config = dict(
    attn_scale=0.125,
    warmup_steps=60,
    doc_mask=True,
    z_loss=1e-05,
)
Each number is 200 + 40 x the weight over the matrix's rms, rounded and kept within 0 to 999. Layers, rows and columns count from 0.

# layer 5 MLP down (transposed), 512x192, rms 0.12, rows 414-426, columns 0-191
286,197,165,191,212,189,246,272,209,252,159,143,212,197,237,230,161,195,241,251,205,217,262,155,170,206,177,197,205,197,209,125,234,191,195,149,159,232,202,241,176,187,185,164,195,193,193,150,214,102,173,232,217,234,227,206,135,206,193,153,145,179,157,180,173,181,147,211,176,207,229,181,247,142,228,99,187,226,158,179,162,278,185,227,191,198,265,170,227,217,206,242,205,198,175,175,178,225,202,160,162,234,184,168,192,159,279,195,212,204,202,154,238,192,143,154,246,161,111,184,173,150,248,232,227,190,121,195,224,175,202,197,257,176,203,244,262,158,164,152,139,205,147,176,174,189,243,194,220,163,180,215,235,193,157,200,276,214,232,220,121,134,218,184,234,213,227,264,202,216,204,144,285,162,168,175,170,278,241,228,235,166,149,186,231,205,217,241,221,236,187,182
276,179,241,230,104,216,204,95,157,285,277,235,240,146,180,222,210,245,141,153,270,264,209,204,186,133,250,231,239,213,204,147,130,216,255,138,268,242,179,143,187,200,205,264,218,191,239,195,245,246,161,244,192,248,170,194,185,210,179,255,191,192,205,172,208,195,245,164,222,248,125,204,283,181,182,172,141,177,203,223,199,252,229,194,191,173,188,185,129,230,224,192,224,191,142,221,136,199,169,176,205,205,246,179,291,178,186,173,219,128,205,313,204,251,206,169,257,183,96,198,280,259,242,188,215,180,156,191,197,234,227,199,224,116,201,182,211,198,151,204,182,231,195,237,260,233,102,271,225,183,252,252,184,174,177,203,121,212,144,233,221,175,181,238,203,173,223,183,195,210,223,190,142,241,180,123,128,199,214,206,204,185,200,177,245,183,213,210,175,212,159,181
212,172,203,279,144,124,148,115,226,219,283,192,251,225,226,187,213,182,219,266,238,179,249,181,235,135,139,182,180,211,219,202,178,178,183,294,197,227,186,183,262,171,148,212,189,145,164,199,202,140,235,201,187,103,236,241,180,197,227,229,214,188,178,116,141,263,185,260,150,208,133,197,239,166,216,170,222,218,208,197,243,182,195,205,220,209,226,160,168,217,207,191,194,224,208,195,235,243,263,118,154,259,188,187,234,172,207,243,160,158,237,182,188,191,155,158,182,216,139,194,252,199,235,241,191,238,166,170,235,170,204,289,163,205,272,181,213,171,226,201,205,135,197,141,143,265,181,139,249,284,227,133,221,273,198,213,187,197,139,200,193,207,220,215,214,236,165,269,169,203,240,222,229,212,143,212,209,158,272,168,230,184,177,190,187,219,284,226,179,210,251,214
192,211,193,139,227,194,161,216,167,176,155,135,180,235,192,229,166,226,233,277,169,211,244,161,209,263,233,154,224,241,219,220,188,213,239,197,253,222,127,163,230,191,155,209,231,174,202,200,240,299,203,181,220,165,198,181,233,210,206,225,227,168,146,201,201,240,242,161,163,157,174,221,272,209,192,171,183,155,244,277,214,180,163,172,268,143,223,257,213,170,209,188,233,170,250,181,235,281,244,218,246,237,214,198,230,163,226,188,256,110,162,168,231,205,211,207,157,155,160,192,216,193,206,201,189,192,228,243,239,203,198,255,231,172,141,161,147,209,216,132,246,220,219,293,247,131,102,260,211,200,158,138,209,302,152,235,150,219,160,172,197,164,126,170,220,225,166,180,150,232,218,185,205,176,175,197,143,141,186,250,235,158,182,247,174,188,172,206,198,203,220,240
186,161,180,156,175,233,202,190,250,156,186,284,215,187,203,241,228,192,175,106,152,270,151,190,230,255,129,199,167,275,224,216,214,182,143,166,224,234,229,251,210,140,179,173,215,78,207,280,203,213,198,247,196,271,158,270,183,208,205,176,195,214,185,191,128,217,246,205,183,210,223,198,237,217,264,164,206,231,230,196,121,202,191,151,197,211,291,208,240,238,149,212,220,176,193,242,188,260,209,246,200,225,234,240,228,245,228,183,274,195,203,183,162,188,206,260,186,262,228,152,174,222,184,151,235,122,203,217,168,241,168,158,233,256,157,122,167,181,184,204,96,233,159,242,119,229,228,184,179,183,137,245,170,167,222,162,206,222,223,261,185,204,200,167,203,247,182,166,97,234,204,187,146,211,264,216,198,250,113,195,169,188,195,208,142,226,197,169,155,234,197,321
324,189,254,202,161,178,202,196,190,233,191,234,181,255,163,104,179,185,222,170,166,227,238,172,199,218,166,214,242,209,221,218,203,245,181,212,211,231,201,201,266,228,133,123,264,183,127,223,187,195,235,241,221,235,183,219,179,235,147,214,170,181,129,113,146,174,219,214,222,170,219,181,211,207,230,201,200,186,228,186,140,156,185,173,173,238,131,226,202,177,219,194,127,231,210,233,221,190,286,245,154,205,195,230,176,254,145,213,264,212,195,233,162,161,221,258,211,211,205,200,197,187,163,177,239,187,214,216,215,226,220,188,175,219,169,213,134,164,220,174,169,271,112,213,166,248,245,191,147,250,202,172,246,178,194,202,152,159,115,260,209,118,203,156,186,221,207,189,247,205,211,162,135,223,208,147,175,159,179,147,242,172,131,148,190,218,201,249,314,231,219,251
214,219,178,217,230,181,209,221,124,159,238,181,170,262,219,179,235,173,180,228,166,205,197,162,218,173,159,186,192,156,230,238,148,222,260,290,218,152,213,160,196,166,199,231,116,257,174,142,227,104,193,196,98,151,223,197,246,238,236,167,180,199,194,191,172,166,298,266,149,224,179,148,216,215,158,139,210,173,200,194,205,113,246,229,145,173,176,192,159,239,197,209,295,198,191,175,222,221,242,200,209,186,165,230,271,182,191,235,209,128,191,164,161,225,208,176,178,141,169,169,215,265,202,241,244,207,250,168,256,281,244,279,206,147,237,185,167,196,239,180,236,194,199,215,185,197,168,233,126,172,198,249,202,218,194,126,172,218,173,200,175,162,239,218,236,240,212,221,217,241,224,188,245,302,124,173,178,151,232,268,161,173,253,183,211,219,255,212,167,197,167,169
266,208,216,184,213,238,258,215,152,271,247,191,192,117,261,159,179,162,231,195,176,255,200,199,198,250,188,205,245,209,174,277,195,199,190,194,217,242,191,153,225,192,130,154,146,222,213,247,193,231,165,211,265,269,223,208,171,171,176,207,123,243,195,141,202,198,152,277,207,151,216,210,132,246,209,209,157,218,245,248,195,169,212,198,258,275,176,272,233,175,182,181,168,237,264,256,283,154,218,222,207,197,190,167,207,162,176,149,181,199,167,207,172,192,181,147,205,242,215,169,184,208,225,202,198,257,172,148,155,145,130,177,271,132,235,241,191,189,149,186,237,144,209,154,213,186,279,161,244,200,228,217,210,188,353,205,248,235,222,178,234,196,208,195,181,223,259,210,139,227,182,234,241,199,218,151,140,158,216,201,219,199,251,145,207,151,211,152,172,132,102,254
104,160,160,259,128,220,244,172,190,175,285,216,212,146,185,200,201,232,304,257,212,210,178,217,203,167,218,249,176,176,296,130,193,262,238,133,208,190,226,238,154,287,186,205,189,213,218,207,204,254,164,214,179,125,277,147,275,193,271,232,246,223,226,202,258,176,201,175,204,294,108,222,164,235,207,258,258,76,280,232,275,188,183,213,165,254,190,169,263,201,88,109,185,265,209,159,161,226,246,187,185,212,262,148,147,163,270,253,188,188,177,200,225,238,234,210,192,178,227,178,180,242,185,172,229,268,242,221,167,167,243,129,172,201,239,212,236,153,233,203,229,143,347,200,206,110,137,265,201,212,199,204,235,130,252,208,280,187,187,179,271,231,199,221,244,220,195,156,282,266,172,171,272,232,151,219,224,153,217,313,162,279,192,249,160,189,172,233,202,175,228,192
227,129,168,232,260,194,216,196,88,193,157,252,217,196,217,211,162,201,153,166,223,234,157,182,201,203,253,234,165,169,155,176,217,242,193,208,226,225,182,125,215,249,167,197,197,193,241,231,194,101,207,200,173,178,157,210,158,229,152,205,230,240,210,218,194,232,250,260,226,240,208,191,204,196,244,163,195,206,220,234,288,171,196,255,139,136,199,117,267,181,251,177,179,160,197,248,217,211,207,257,251,154,205,164,221,218,191,128,225,200,222,263,207,175,191,217,194,203,167,191,197,212,191,219,214,231,192,224,204,197,198,191,218,153,205,253,178,174,204,257,111,200,187,105,226,198,236,237,196,217,122,221,207,89,261,181,182,208,132,187,168,242,148,276,235,224,200,188,143,234,258,198,209,247,286,220,218,241,177,187,194,251,196,195,184,205,176,207,209,224,235,160
111,237,269,216,190,191,203,202,168,181,183,257,150,199,208,182,288,257,174,160,217,172,148,113,192,220,199,208,247,197,157,186,178,142,167,115,170,182,261,198,233,204,134,106,193,194,144,203,196,116,115,161,165,245,193,249,120,176,153,197,158,175,163,184,220,224,156,213,271,204,197,185,240,141,168,192,231,184,220,244,195,159,177,183,301,147,210,246,273,146,231,274,187,248,267,173,238,206,298,124,215,149,163,231,149,154,126,149,233,155,224,204,164,199,192,197,311,210,178,195,256,232,187,205,241,183,127,212,241,227,222,242,195,169,184,148,235,173,164,172,199,222,199,229,201,186,183,227,186,160,192,213,239,272,237,126,206,172,247,158,175,228,208,121,191,189,132,201,187,208,247,220,139,139,230,165,165,255,159,127,167,175,292,205,247,289,321,177,192,190,162,208
187,221,198,219,201,137,158,194,297,205,225,219,213,171,210,187,259,158,172,193,216,216,197,233,184,163,219,197,247,166,205,174,208,192,256,198,201,158,222,234,298,220,210,145,203,204,197,251,254,266,130,218,211,224,168,211,171,160,201,227,192,197,196,232,183,171,214,281,172,258,181,123,206,213,199,206,164,197,197,226,250,209,191,164,275,172,165,200,178,166,214,126,183,198,157,207,190,261,189,265,138,139,208,200,194,218,187,206,181,241,243,101,147,177,85,294,210,186,267,126,196,186,151,157,195,232,199,178,210,217,232,219,190,229,197,223,218,240,158,191,236,247,205,219,188,218,141,186,222,222,211,228,249,231,221,254,210,257,156,215,96,225,259,197,203,207,193,166,232,197,192,190,219,220,137,254,222,238,140,291,227,181,213,187,260,219,166,155,213,197,181,189
232,250,202,246,179,157,241,198,200,156,179,169,194,147,174,225,130,195,223,163,196,170,245,198,275,178,184,229,202,235,150,291,237,206,138,237,220,149,178,192,136,157,207,203,217,267,220,224,213,109,266,259,188,224,182,191,204,186,248,226,225,193,205,217,199,232,231,189,262,200,167,198,210,247,212,224,227,186,243,254,204,175,249,218,175,190,236,188,260,233,177,267,204,198,230,187,171,189,255,174,204,191,237,135,225,176,205,159,255,146,163,201,177,197,237,232,164,281,155,211,218,235,237,145,227,248,181,192,190,248,172,150,254,145,222,222,151,224,237,187,204,166,220,178,174,236,231,148,220,218,229,209,259,174,138,153,195,251,183,186,197,265,147,194,204,181,205,190,189,250,163,194,198,131,219,199,291,172,194,162,205,262,167,245,136,151,156,218,195,219,288,233
# layer 5 MLP gate, 512x192, rms 0.142, rows 415-426, columns 0-191
209,138,263,289,205,191,197,253,173,208,172,213,222,210,155,144,208,173,209,252,238,231,144,173,227,207,216,224,308,170,209,199,132,214,238,169,255,117,219,162,176,265,211,224,163,244,201,229,144,110,193,187,144,121,181,219,236,154,235,277,175,221,201,188,204,276,239,135,155,310,161,251,200,234,243,258,229,218,203,181,224,151,131,166,209,249,126,231,167,93,209,155,212,200,159,191,184,229,190,207,256,262,245,132,227,186,220,137,191,207,205,206,213,183,177,196,259,137,226,212,143,212,244,172,235,234,171,162,189,207,168,237,261,210,148,235,151,177,168,283,215,193,200,224,193,305,239,238,190,179,270,138,162,268,204,147,218,238,237,143,214,178,181,229,157,194,282,196,170,226,207,180,135,238,218,239,170,147,131,175,181,224,150,219,141,195,202,192,221,187,237,161
172,196,214,200,180,210,201,252,162,139,142,236,131,197,229,182,149,255,200,249,220,213,237,190,265,239,186,199,201,202,204,162,221,160,191,129,292,172,237,249,204,199,219,180,131,190,258,154,179,197,240,223,162,205,239,283,181,238,228,210,153,177,171,217,201,202,160,207,246,200,212,122,183,155,210,170,194,191,169,132,245,216,272,166,246,215,217,139,202,222,202,276,254,199,210,177,170,153,227,127,183,245,179,210,222,181,203,201,150,212,146,178,146,243,165,187,179,203,269,194,230,190,154,124,190,210,203,252,237,191,210,161,198,191,281,235,227,157,199,209,211,176,137,150,193,220,222,194,248,202,177,190,189,232,194,241,216,192,215,182,253,268,164,196,176,208,91,136,217,244,221,255,203,190,182,226,221,219,207,253,222,161,141,243,242,170,167,186,180,231,259,167
218,202,170,193,185,152,224,165,206,208,261,203,266,240,193,194,288,186,178,165,303,157,174,236,215,154,191,143,248,176,269,217,259,231,168,224,216,191,227,221,217,156,182,254,168,213,187,152,149,265,227,189,165,196,151,179,195,164,240,159,233,212,242,187,153,238,247,184,236,198,197,194,266,255,183,287,196,233,218,229,248,175,145,206,182,225,204,223,162,188,143,227,201,210,134,253,151,146,183,165,219,233,182,186,172,219,251,184,230,202,176,239,164,203,210,191,212,258,150,210,230,209,202,217,224,222,239,189,206,209,160,202,179,181,237,251,266,239,234,245,243,164,232,237,277,198,205,156,195,180,195,219,212,174,245,273,222,205,192,186,157,174,182,222,255,184,187,156,228,171,123,234,210,163,184,130,219,227,131,192,149,188,165,141,209,172,198,211,112,244,219,182
167,223,197,227,162,221,237,233,137,238,151,214,213,161,218,192,137,219,266,227,197,195,206,215,225,245,167,168,143,134,197,121,122,148,199,242,234,228,175,102,164,192,169,143,200,204,248,191,261,182,231,228,176,234,162,202,168,190,230,163,177,169,175,193,235,198,243,214,225,192,219,184,186,190,273,216,172,189,203,248,202,244,157,140,242,239,227,271,234,255,189,227,256,152,226,169,199,216,229,164,272,118,169,199,219,129,230,146,185,225,173,233,198,216,228,203,243,243,233,241,216,228,228,173,180,187,224,211,134,156,214,152,162,255,188,175,223,182,147,244,229,159,135,192,202,279,242,186,221,226,219,176,148,219,167,197,262,184,216,218,235,143,127,202,205,187,209,188,144,188,197,209,159,222,167,199,234,256,142,253,208,213,178,166,269,194,202,228,224,194,254,194
139,238,134,128,250,205,254,208,198,254,242,270,188,157,114,255,227,235,194,252,173,216,271,280,244,198,250,205,217,224,216,277,166,216,165,209,166,225,173,199,175,217,190,92,168,146,214,139,156,230,184,203,178,125,296,220,174,222,195,192,199,301,194,229,220,236,185,214,237,186,198,266,210,192,209,178,213,199,181,246,234,122,189,135,215,187,183,237,177,164,133,168,180,211,177,227,186,218,186,205,278,188,243,229,228,191,198,246,286,226,226,229,184,176,255,204,170,220,194,212,187,198,164,165,221,224,146,282,246,195,272,167,189,187,243,241,291,197,179,231,184,232,184,200,191,194,203,212,94,202,155,172,251,157,297,211,206,215,125,187,268,175,210,161,189,164,205,188,238,201,237,223,237,169,211,224,196,249,254,191,221,253,204,235,220,177,232,168,169,203,189,210
169,171,210,277,209,188,188,237,215,170,232,171,223,234,171,156,123,198,219,205,160,224,222,247,250,204,183,163,267,204,174,219,191,268,206,226,236,199,160,135,128,182,177,227,166,200,198,252,228,197,182,248,227,198,228,210,237,120,197,233,212,213,187,217,214,250,249,206,302,216,274,173,212,189,247,246,262,263,238,143,145,248,239,227,184,256,164,205,265,153,142,200,144,153,201,187,180,258,190,210,164,198,173,210,284,200,200,209,182,182,164,172,206,205,241,233,211,220,195,227,277,173,240,145,266,183,138,192,173,270,184,251,245,185,141,176,215,216,189,229,244,292,201,141,262,235,177,234,251,261,176,158,299,172,114,175,212,193,261,202,217,215,185,271,255,140,183,196,158,213,161,214,219,157,178,179,236,229,123,178,272,200,239,194,254,234,186,211,249,132,222,135
217,157,220,199,220,223,208,220,185,223,188,239,161,182,194,203,283,187,175,232,171,226,220,210,240,250,192,204,110,199,228,243,230,205,202,226,182,163,324,239,176,279,249,190,165,218,182,222,240,212,202,186,236,312,185,222,211,167,201,223,154,248,206,173,159,207,140,293,139,164,174,173,231,213,199,212,266,257,187,172,137,74,197,164,186,224,201,232,211,226,185,202,169,212,161,226,240,263,179,217,123,211,184,189,178,219,189,160,160,237,146,223,237,186,184,153,249,252,118,164,212,193,173,236,184,211,196,167,129,164,257,253,268,147,191,233,180,226,138,213,250,195,233,195,276,280,237,141,204,210,220,214,198,210,206,165,148,263,207,199,189,235,223,252,250,214,242,160,192,197,256,215,185,167,179,173,217,125,243,165,211,184,192,211,117,302,198,146,216,197,195,222
286,201,278,225,175,248,131,203,176,198,182,198,152,196,236,98,213,157,192,231,161,192,183,236,304,238,230,130,139,244,152,172,146,188,218,163,240,314,198,175,149,173,177,210,252,165,258,264,224,209,171,233,197,237,203,223,188,164,167,169,219,241,215,197,272,200,161,141,169,189,200,170,237,115,225,180,146,179,196,246,192,127,283,189,244,273,248,198,271,150,210,232,86,204,176,310,163,210,243,250,211,275,244,185,158,209,270,194,209,294,191,197,178,204,195,268,170,161,243,188,262,228,173,142,211,208,234,201,180,234,175,205,78,142,219,162,190,250,252,182,261,116,175,187,309,281,236,223,201,240,228,201,187,135,187,144,249,232,168,207,334,216,250,187,169,121,140,145,181,157,159,200,243,124,190,240,190,242,127,99,208,214,251,249,299,120,123,182,201,197,273,199
225,150,139,295,315,164,237,186,142,172,225,153,176,141,196,183,173,236,165,204,188,149,174,243,150,168,189,216,203,190,197,211,140,181,220,213,179,218,197,163,179,170,222,197,188,207,169,186,229,172,203,220,230,118,175,186,235,177,155,258,211,129,233,174,234,251,190,117,173,204,212,207,173,241,213,218,136,152,246,232,265,222,163,211,181,137,147,166,198,172,212,169,159,175,217,234,186,249,182,210,227,173,170,193,194,206,231,71,131,166,182,237,105,222,215,219,194,238,166,219,189,120,154,166,215,215,189,166,177,272,213,234,242,246,139,217,248,155,210,171,241,152,216,123,231,138,181,195,204,149,123,213,235,184,168,125,245,216,203,226,225,293,174,183,190,243,205,256,188,231,257,181,215,191,204,241,204,160,212,140,216,177,223,143,260,243,180,195,185,109,242,236
245,200,212,194,164,182,153,164,162,236,225,282,182,204,268,154,251,239,159,240,215,186,285,230,204,211,162,177,171,186,134,206,216,243,285,260,199,282,204,236,321,194,160,152,271,222,155,208,216,228,173,193,333,181,168,164,189,202,251,219,202,204,203,195,175,158,199,135,200,178,191,186,162,261,217,163,281,274,216,210,141,201,226,294,174,165,205,164,271,217,189,191,171,137,176,152,200,192,235,142,189,260,210,202,139,184,183,210,107,204,195,260,155,196,237,156,214,224,115,167,198,221,222,141,157,226,205,213,217,153,165,181,216,191,157,186,186,251,241,225,225,243,245,144,171,203,254,252,125,269,176,239,204,155,181,259,293,232,258,149,173,181,208,234,268,276,256,171,247,237,193,184,216,226,273,183,237,242,163,177,193,199,160,223,177,165,290,226,172,260,242,253
134,203,188,174,159,204,218,170,178,231,177,159,217,211,175,262,197,256,191,258,137,222,215,243,235,226,208,175,192,222,156,195,221,196,225,264,202,215,133,286,251,161,204,266,182,180,220,91,196,194,197,231,196,200,162,123,151,248,238,273,120,226,169,240,199,262,191,195,235,199,125,208,207,227,184,135,200,250,216,226,247,259,228,180,222,244,184,219,249,131,199,133,242,154,229,220,226,153,198,190,278,211,293,282,203,217,305,242,167,331,165,209,214,212,276,194,250,176,142,188,169,206,200,158,185,170,215,263,190,286,209,174,171,174,243,276,207,192,162,174,244,152,195,234,222,199,170,174,195,175,223,188,274,229,195,156,206,248,169,178,161,226,252,161,141,252,288,175,184,199,197,271,213,126,235,208,185,136,249,197,205,190,182,243,177,233,181,198,198,208,224,188
191,131,184,158,277,191,206,121,195,218,181,219,217,226,186,171,201,233,192,192,181,209,240,188,143,225,185,124,172,188,197,198,229,137,254,181,189,175,204,193,127,160,209,237,223,238,240,153,182,202,232,173,136,134,218,231,241,195,153,146,207,176,170,183,191,180,200,175,167,185,250,188,136,256,207,206,185,219,225,199,153,248,224,188,201,237,171,188,226,271,121,219,233,164,251,154,146,198,259,152,224,188,232,267,202,218,168,158,230,202,215,230,189,182,197,177,147,177,263,163,170,156,245,205,195,249,199,213,197,262,152,180,225,173,209,133,183,170,165,117,247,221,224,219,218,222,175,216,177,158,262,170,185,202,278,73,152,182,243,189,157,222,237,170,190,224,192,193,135,141,151,166,188,228,158,223,119,251,214,214,221,143,222,136,255,199,209,270,263,237,230,201
# layer 5 MLP up, 512x192, rms 0.149, rows 415-426, columns 0-191
314,186,218,254,259,171,233,176,201,185,198,197,233,207,143,176,173,193,160,225,221,191,218,160,205,225,170,230,292,138,304,193,149,226,196,141,129,228,213,208,201,227,234,191,128,184,196,268,93,140,212,189,207,163,254,188,161,178,199,279,183,191,149,232,133,217,236,178,107,284,200,234,201,203,191,201,175,185,163,177,172,212,150,154,175,233,153,220,203,190,205,159,218,163,151,180,161,193,155,171,253,234,236,172,275,217,238,169,204,219,217,255,212,237,226,155,274,213,224,228,158,177,164,170,216,193,213,247,159,254,161,299,219,155,215,233,186,112,165,219,208,191,193,208,149,258,280,218,197,163,252,227,211,267,215,175,249,212,193,161,207,206,228,248,210,201,185,158,174,259,212,173,172,237,210,184,157,105,181,173,148,226,215,188,188,149,191,188,221,195,206,189
278,194,288,173,231,200,190,250,243,145,236,270,108,229,222,165,245,229,180,206,230,244,224,202,231,213,240,186,147,182,168,176,242,300,172,235,232,215,155,194,222,158,191,204,180,183,152,216,161,281,185,251,200,213,120,227,178,244,258,185,196,171,295,219,225,231,255,155,162,265,206,177,203,179,216,193,237,203,178,238,166,177,175,203,227,247,241,236,284,176,252,175,235,172,227,245,206,193,253,196,200,171,258,135,212,199,267,201,180,158,205,167,172,237,229,265,184,217,176,146,213,267,102,172,270,220,194,254,181,204,211,112,166,208,210,203,208,186,178,153,177,146,196,183,252,168,214,204,248,272,127,192,183,237,203,246,130,183,266,171,263,214,168,133,201,144,122,190,222,189,176,272,229,171,195,198,210,149,191,325,258,119,173,159,142,106,193,223,258,194,189,190
194,177,142,207,217,182,243,134,210,202,217,230,202,222,218,182,304,204,213,143,206,153,183,214,226,197,187,226,241,144,256,189,214,216,169,160,150,193,236,243,162,192,182,207,151,251,190,175,174,241,218,218,193,219,111,144,189,185,211,211,220,189,222,217,192,239,239,202,190,186,187,258,216,154,202,215,187,201,208,243,181,195,177,244,213,213,157,186,160,207,150,260,200,163,158,222,173,185,195,212,184,208,273,158,164,188,244,265,255,161,157,218,190,201,193,234,211,265,121,207,216,218,192,242,270,194,186,189,240,253,177,211,217,197,283,230,223,183,208,243,198,164,212,224,251,126,211,167,152,254,193,169,219,192,200,248,239,267,199,230,125,227,182,156,280,177,223,159,200,229,150,253,201,204,226,146,225,243,174,197,218,236,132,186,221,197,225,225,127,258,199,122
191,168,176,221,214,140,213,172,195,182,259,187,137,191,194,191,229,186,166,158,227,197,229,208,257,212,233,215,238,252,204,132,235,221,258,124,211,167,227,236,205,174,198,228,222,106,196,247,197,203,232,132,209,132,196,173,210,186,203,195,211,199,245,216,210,223,183,166,143,213,198,259,216,214,174,218,208,207,225,208,220,264,303,276,221,190,201,141,139,200,194,232,168,248,236,198,231,96,178,186,136,225,193,268,204,184,224,182,111,188,194,228,195,140,208,221,185,200,144,126,226,204,227,266,229,196,203,265,210,223,132,225,215,150,140,246,245,194,210,176,209,211,151,158,203,110,216,219,214,152,228,255,236,204,167,203,189,217,183,157,199,222,211,193,214,187,217,159,251,245,226,143,237,212,234,226,211,166,225,204,186,232,176,213,170,170,266,229,189,294,191,245
143,169,201,194,255,223,228,169,230,235,144,209,240,262,190,221,221,140,210,242,205,241,140,239,136,118,178,169,258,209,275,157,194,172,150,168,208,179,227,224,185,172,235,268,249,262,224,272,147,151,220,154,224,181,194,198,146,111,109,206,218,186,164,220,134,187,196,257,239,195,205,140,239,207,149,235,214,157,274,180,227,176,218,143,202,259,136,111,227,112,268,242,162,249,211,209,125,214,186,219,162,231,153,281,180,126,168,187,167,89,286,138,199,209,233,204,156,229,199,195,266,187,245,212,236,146,253,254,161,158,150,227,249,152,284,200,198,154,153,251,204,212,236,257,161,224,229,204,222,186,194,246,140,111,239,226,148,110,201,198,229,217,206,205,164,156,166,231,265,101,222,192,186,178,177,275,249,131,247,175,193,138,195,185,239,157,209,243,216,204,233,162
248,177,232,147,199,212,138,130,158,185,234,171,179,204,188,184,197,248,179,144,248,208,198,188,220,203,169,224,226,147,162,241,282,262,199,176,192,262,181,136,151,197,174,175,166,205,196,174,254,216,258,164,234,187,266,148,264,199,202,217,130,238,244,227,192,271,156,163,250,261,168,260,147,262,179,207,172,186,246,167,201,217,222,175,176,200,176,191,218,192,113,168,265,179,212,161,164,268,213,284,185,187,170,201,230,160,227,196,223,165,118,191,230,164,182,247,229,204,164,128,175,197,193,251,169,197,258,194,207,219,223,167,200,190,222,183,167,251,214,247,206,215,215,228,165,143,185,243,284,189,234,141,101,206,283,105,129,202,187,195,246,193,199,118,214,242,237,254,107,240,264,194,209,252,148,175,158,210,177,204,283,283,173,196,220,193,258,256,234,179,217,189
212,122,141,250,205,125,223,226,204,138,267,302,253,204,309,195,207,139,159,245,218,264,159,182,270,193,203,152,194,221,214,200,207,246,282,202,200,221,169,246,213,211,228,218,135,231,122,189,247,233,195,206,147,253,180,293,266,226,269,235,172,189,183,213,186,220,200,171,168,138,271,222,237,176,168,259,218,222,208,190,153,165,275,200,235,221,232,206,172,169,287,177,226,98,216,199,161,210,141,186,250,247,264,168,183,163,243,168,250,278,174,183,249,188,180,233,205,132,219,201,184,211,204,166,195,134,211,147,167,238,232,148,256,207,148,219,210,147,209,169,168,152,154,191,183,208,113,141,140,115,169,288,229,189,245,197,165,234,222,264,223,206,175,266,227,194,213,241,179,208,142,162,191,210,184,227,185,246,235,307,188,161,232,222,231,161,128,218,193,133,172,251
209,216,228,264,249,160,213,172,271,242,230,168,311,191,230,218,162,183,218,231,167,203,377,212,190,206,202,128,220,142,310,192,167,235,166,245,165,151,278,217,161,260,182,260,177,282,222,223,286,191,197,193,126,212,203,180,201,182,217,215,226,204,250,213,241,269,248,199,180,183,150,243,192,151,326,247,170,243,148,214,246,180,206,275,273,197,159,216,217,168,138,207,253,193,243,238,226,189,230,253,251,198,152,157,147,214,252,129,95,217,103,181,221,229,149,293,186,229,229,144,117,135,217,211,139,168,190,211,222,284,207,218,199,150,217,108,206,275,176,148,240,165,168,197,252,218,192,208,212,152,201,135,154,227,225,139,221,214,142,221,232,249,241,228,193,232,181,203,240,162,198,196,280,124,214,180,269,180,223,162,194,222,209,279,210,203,175,185,235,193,299,113
205,252,238,157,176,209,256,133,208,157,226,213,257,245,167,208,211,282,241,223,187,243,172,178,194,204,233,173,257,233,230,274,273,168,215,188,205,157,203,243,233,89,286,251,183,134,228,164,189,198,192,221,249,157,222,213,189,238,221,155,196,191,213,223,148,118,217,173,155,176,233,225,163,164,214,255,207,195,204,169,158,179,214,195,185,214,297,210,157,237,207,185,245,211,135,205,177,246,193,179,204,199,201,239,215,188,147,219,195,166,228,230,199,224,225,219,225,203,184,244,180,229,213,250,169,221,182,155,174,183,185,203,169,196,174,214,203,233,239,194,251,235,242,253,160,238,227,201,249,217,238,253,253,230,258,246,201,164,186,215,207,197,133,180,127,209,161,170,241,147,140,171,196,106,199,199,217,173,178,223,170,222,231,250,214,149,228,213,172,279,132,160
269,295,206,137,245,213,230,279,204,218,162,274,136,243,207,171,175,248,155,196,148,237,179,249,200,284,169,194,159,205,193,269,228,167,243,187,246,192,148,277,254,231,147,209,229,275,172,133,202,154,198,137,166,151,267,229,95,170,243,213,228,233,262,161,168,168,286,182,272,196,178,176,209,267,192,243,268,199,146,195,184,203,288,267,233,167,210,215,202,144,225,175,227,195,219,176,201,193,224,156,141,284,146,206,223,247,187,217,188,146,253,195,157,210,242,51,199,248,208,166,295,241,180,137,192,230,203,167,240,287,170,208,187,251,200,166,235,263,226,203,293,250,198,225,218,161,217,255,201,199,218,200,278,161,170,191,185,125,213,207,122,200,197,146,222,262,198,160,178,120,230,180,222,131,268,116,186,208,139,153,183,296,157,131,173,216,267,279,248,144,272,200
191,217,124,213,169,187,234,220,276,164,148,185,133,170,180,215,181,195,188,227,230,267,219,213,229,159,243,170,157,173,211,191,143,235,200,107,130,202,128,168,202,125,230,220,240,179,239,201,230,274,211,203,213,196,230,252,290,225,205,204,247,197,247,184,166,155,217,252,217,239,171,212,173,184,209,181,223,163,241,216,175,168,217,195,223,211,188,196,147,156,276,250,150,196,211,182,237,216,203,140,205,228,144,196,288,203,222,221,211,173,208,188,214,251,202,209,202,226,203,173,231,190,200,192,118,220,191,234,233,160,233,212,185,144,204,258,220,162,222,217,241,186,173,216,162,256,171,207,221,258,186,201,231,187,225,254,200,272,230,245,164,184,217,142,190,286,137,174,140,237,155,164,230,216,234,179,83,237,220,167,204,189,280,162,223,202,229,238,220,199,236,223
225,177,154,206,226,260,131,263,84,216,239,188,165,183,278,107,148,197,196,268,179,273,199,197,182,179,240,211,248,174,232,138,155,236,247,201,71,277,171,220,224,231,216,186,245,213,136,177,221,122,183,180,226,110,182,213,147,203,229,168,227,205,254,240,233,198,223,188,155,180,256,242,198,175,167,200,191,218,168,181,199,174,119,254,196,194,185,215,218,223,169,199,229,180,146,176,250,191,176,191,219,227,249,170,171,266,218,193,158,231,148,205,211,237,140,219,323,175,201,182,199,216,192,193,249,217,189,225,194,157,180,204,179,196,204,207,175,239,219,201,216,203,193,148,186,163,197,197,259,201,206,196,155,208,221,253,228,207,218,232,166,210,198,219,189,174,230,212,182,189,241,215,188,210,249,224,233,257,179,242,179,174,146,219,218,193,248,147,225,164,193,275